Weights of a small transformer language model.
Architecture: a norm on each head, a smear gate.
Training: a variant of Adam for these matrices, 111M tokens.
Each number is 128 + 32 x the weight over its row's rms, rounded and kept within 0 to 255. Layers, rows and columns count from 0. The size above them is the row's rms in percent of the matrix's.

# layer 7 MLP up, 640x160, rms 0.0861, rows 214-222, columns 0-79
size [105 103 102  96 111  95 100  98  97]
[[136  86 166  79 120 128  51  75 141 140 149 107  94 109  92 169 185  76 133 155 145 133 138 146 110 152 120 135 129 143 145  85  76  84  66 117 127  81  72 146 105 148 132 156  87 108 111 148  92 113  82 111 101 129 149 155 186 155 160  98  95  96  45 115  74 125 128 230 122 129 154 158 143 156 116 183  92 144 120 157]
 [132  38 177 124 150 119  93 133  99 124 164 137 179 158 128 159 150 140 121 138  64 124 114 152  76 127 143  87 152  70 145 166 143 154 159 133  93 110  82 169 161 108 124 112 134 178 114 145  95  61 155  96  87  92 102 193 132 124  80 156 102 117 129 165 159 144  49 134  92  78 110 114 133 101 158 136 114  93 152 170]
 [162  68 150  75 127 162 160 179  84 163  89 150 191 160 148 149 101 137  97 159  64  83 147 122 130 102 142  44 134 115 154 147 135 139 129  85 135 113  76 204 107 141 122 130 132  89 108 102  96  87 110  55 136 147 154 140  89 111 123 167 134 107 114 200 131 141 102 160  93 160 126 133 131 129 154 154 121 145 124 185]
 [178 127 172 129 133 128 143 142 127 144 205 127 124 182 133 167  99 130 124 179  59 138 175 126 133 111 128 111 144 131 103 116 144 175 104 116 110 111  52 101 111 120 141 127 177  84 107 132 133 105 144 126 120 136 157 232 167 103 157 158 125 112 152  95 142 130 164 138 115  74  60 161 187 164  82 136 113 139 165  75]
 [134 124 116 127 119 138 131 114 100  92 139  88 177  94 127  80 149 154 132 158 152 167 126  91  96 179 184 147  97 109 108 191  96  96 130  56 104 153  55 187  75 104  95 210 119 132 112  71 184  82 122  94 103 130 131 132 161 133 149 107 101 107 159 163 139  83  85 158 135 133  64 149 207 114  81 133 145 101 111 126]
 [ 77 123 174 216 147 125 145 151  84  72 142 112 122 130 176 113  93 102 138 111 136 114  87  85 186 136 129 157 127 112 118  90 182 123 122 147 106 132 133 170 110 126  68 139 126  53 116 126 133 148 138 120 116 126 112 125 148 128  84 158 177  70 146 118  84 137 157 167 114  80  88 168 129 123  68  96 116  94 138 179]
 [124 134  96 112  95 133 150 177  90 112 118 140 114 211 111 101 113 166 171 102 101  85 142 115  84  98 134 198  86 132 135 119  95 100 113 151 140  64 165  25  71 108  87 142 123 140 136 129 143 114  84 195 113 121 194 156 163 101 120 154 109 145  84 116 185  85  58 149 108 176 145 153 105 174 143 119  85 145 162 152]
 [125  91 128 158 114  78 142  78 132 145 177 124 131  62 131 151 108 160 174 171 146  87 167 134 158 158 185  90  58 106 155 119 154  92 119  77  47  92 132 148 117 164 148  95 110  74 181 144 132 139  81  94 130 110 123 136  97 119 158 183 130 137  90 154 127  78 101 118 106 140  54 164 146 137  83 195 121 106  94 137]
 [168 129 125 140 170 116  77 154 122  67 158 189 152 125  95 149  74  82 140 114 152  90 163 141  99 104 133  83  86 153  97 109 167 125 100 138 130 122 121  94 133 137 141 101 145 110 104  80 141 120 183 159 109 107  86 172 170 123  89 150 170  74 153  90 172 148 141 132 176 112 156 117 155 163 110  94 145 161 144 149]]
# layer 7 MLP down (transposed), 640x160, rms 0.0738, rows 214-221, columns 0-79
size [ 99 107  97  97  98  96  94 116]
[[134 142 135 164 132 138 156 119 137 110 147  86  92 155 154 117  90 102 163  75 113 165 125 131 150 135 132  86 108 122 152 167 173  96  68 189  88 157 102 127 157 187 105 145  97 170 126 121 195 166 120 151 108 121  98 131 124 113 127 175  83 113 125  94 129 131 103  92 108 141 152 139  99 117 133 157 105  97 117 106]
 [ 90  60 157 110 149 169  95 130 141 167 116 195  58 121  74 125 170 127  87  68 119 124 115 121  62 160 114 145 136 133  83 113  71  90 101 116 113 116 157 109 213  76 103 112 102  80 133 132  82 134 106 104 147 142 178  37 119 151 159 116 142 175 141 106 134 134 161 146 161 137 125 182 144 141 128 130 109  48 104  98]
 [139 110 132  92  87 125  87 143 172  96 128 104 149 111 144 143 141 168 116 165 140 101  96 137 172 102 124  67 167 103 142 141 167 131 165  92 147 136 135 117 125  82  98 125 140 122 123 173 102 180 130 135 122 152 142 103 130 131 185 140  99 131 180 116 170 195  85 115 149 145 169 113 152 124 142  99 119 103  76 102]
 [166 146 154  74 134 128 124  83 148 179  89 139 138 138 144 102 117 145 138 106  93 153 113 151 114 147 113 177 156 115 171 127 155 143 134 128 135 158 153 103 220 150  80 125 100 138 157 198  96 132 139  81  93 185 133 125 119 121 140 168 134 144 162 164  40 160 157 185 113 165  93  95 145 159 165  67 139  98 100 169]
 [174 188 104 168 115 135  70 132 163 164 103 152 150  61 128  89  83 131 140 187 142 151 110 123  85 156 132 126 110 125 100  97 148  92 133  69  58 132 132 147  62 132  95 209 180 120 114 122 154 130 117 106 160 112 113 116 131 148 153 115  76  82 184  83 100  76 165 129 138 158  99 113 128 167 141 120 150 148  99 123]
 [132 112 178 103 134 156  91 126 153 171 112 164 196 140 108 121 138 131 132 179 119 174  65 133 106  54 141 135 134 123 161 170 173 134 155 104 128 100 120 114 145 159 101 147 143 140 200 146 139  87 109 144 107 131 144 125 143  77 169 148  65 124 153 128 169 117 134  99 139 180 129 136 126 141 166 144 112 126  96 136]
 [116 151 156 160 133 124 100  98  79 175 180 129 138  92 117 180  84 126 178 142 125 131 146 106 191 129  99 186 144 105 143  91 146 202 117 165  87 105 139 149 134 139  80 123  79 132 157 130 137 107 135 161 123 108 105 117  78 183 143  93 172 153 147 133  84  98 140 148 166 111 142 156 135  64  90 126 134 107 169 112]
 [104 132 137 130 142 103 137 133  90 141 137  98 116 124 133 143 122 109 128 141 137 128 137 140 119 112 147 120 138 121 121 135 147 119 156 142 127 136 151  95  94 139 125 149 121 198 133 125 103  92 133 122 132 144 105 155 105 141 116 138 137 109 170 137 110 169 120 151 140 131 135  94 140 135  95 118 119 140 141 166]]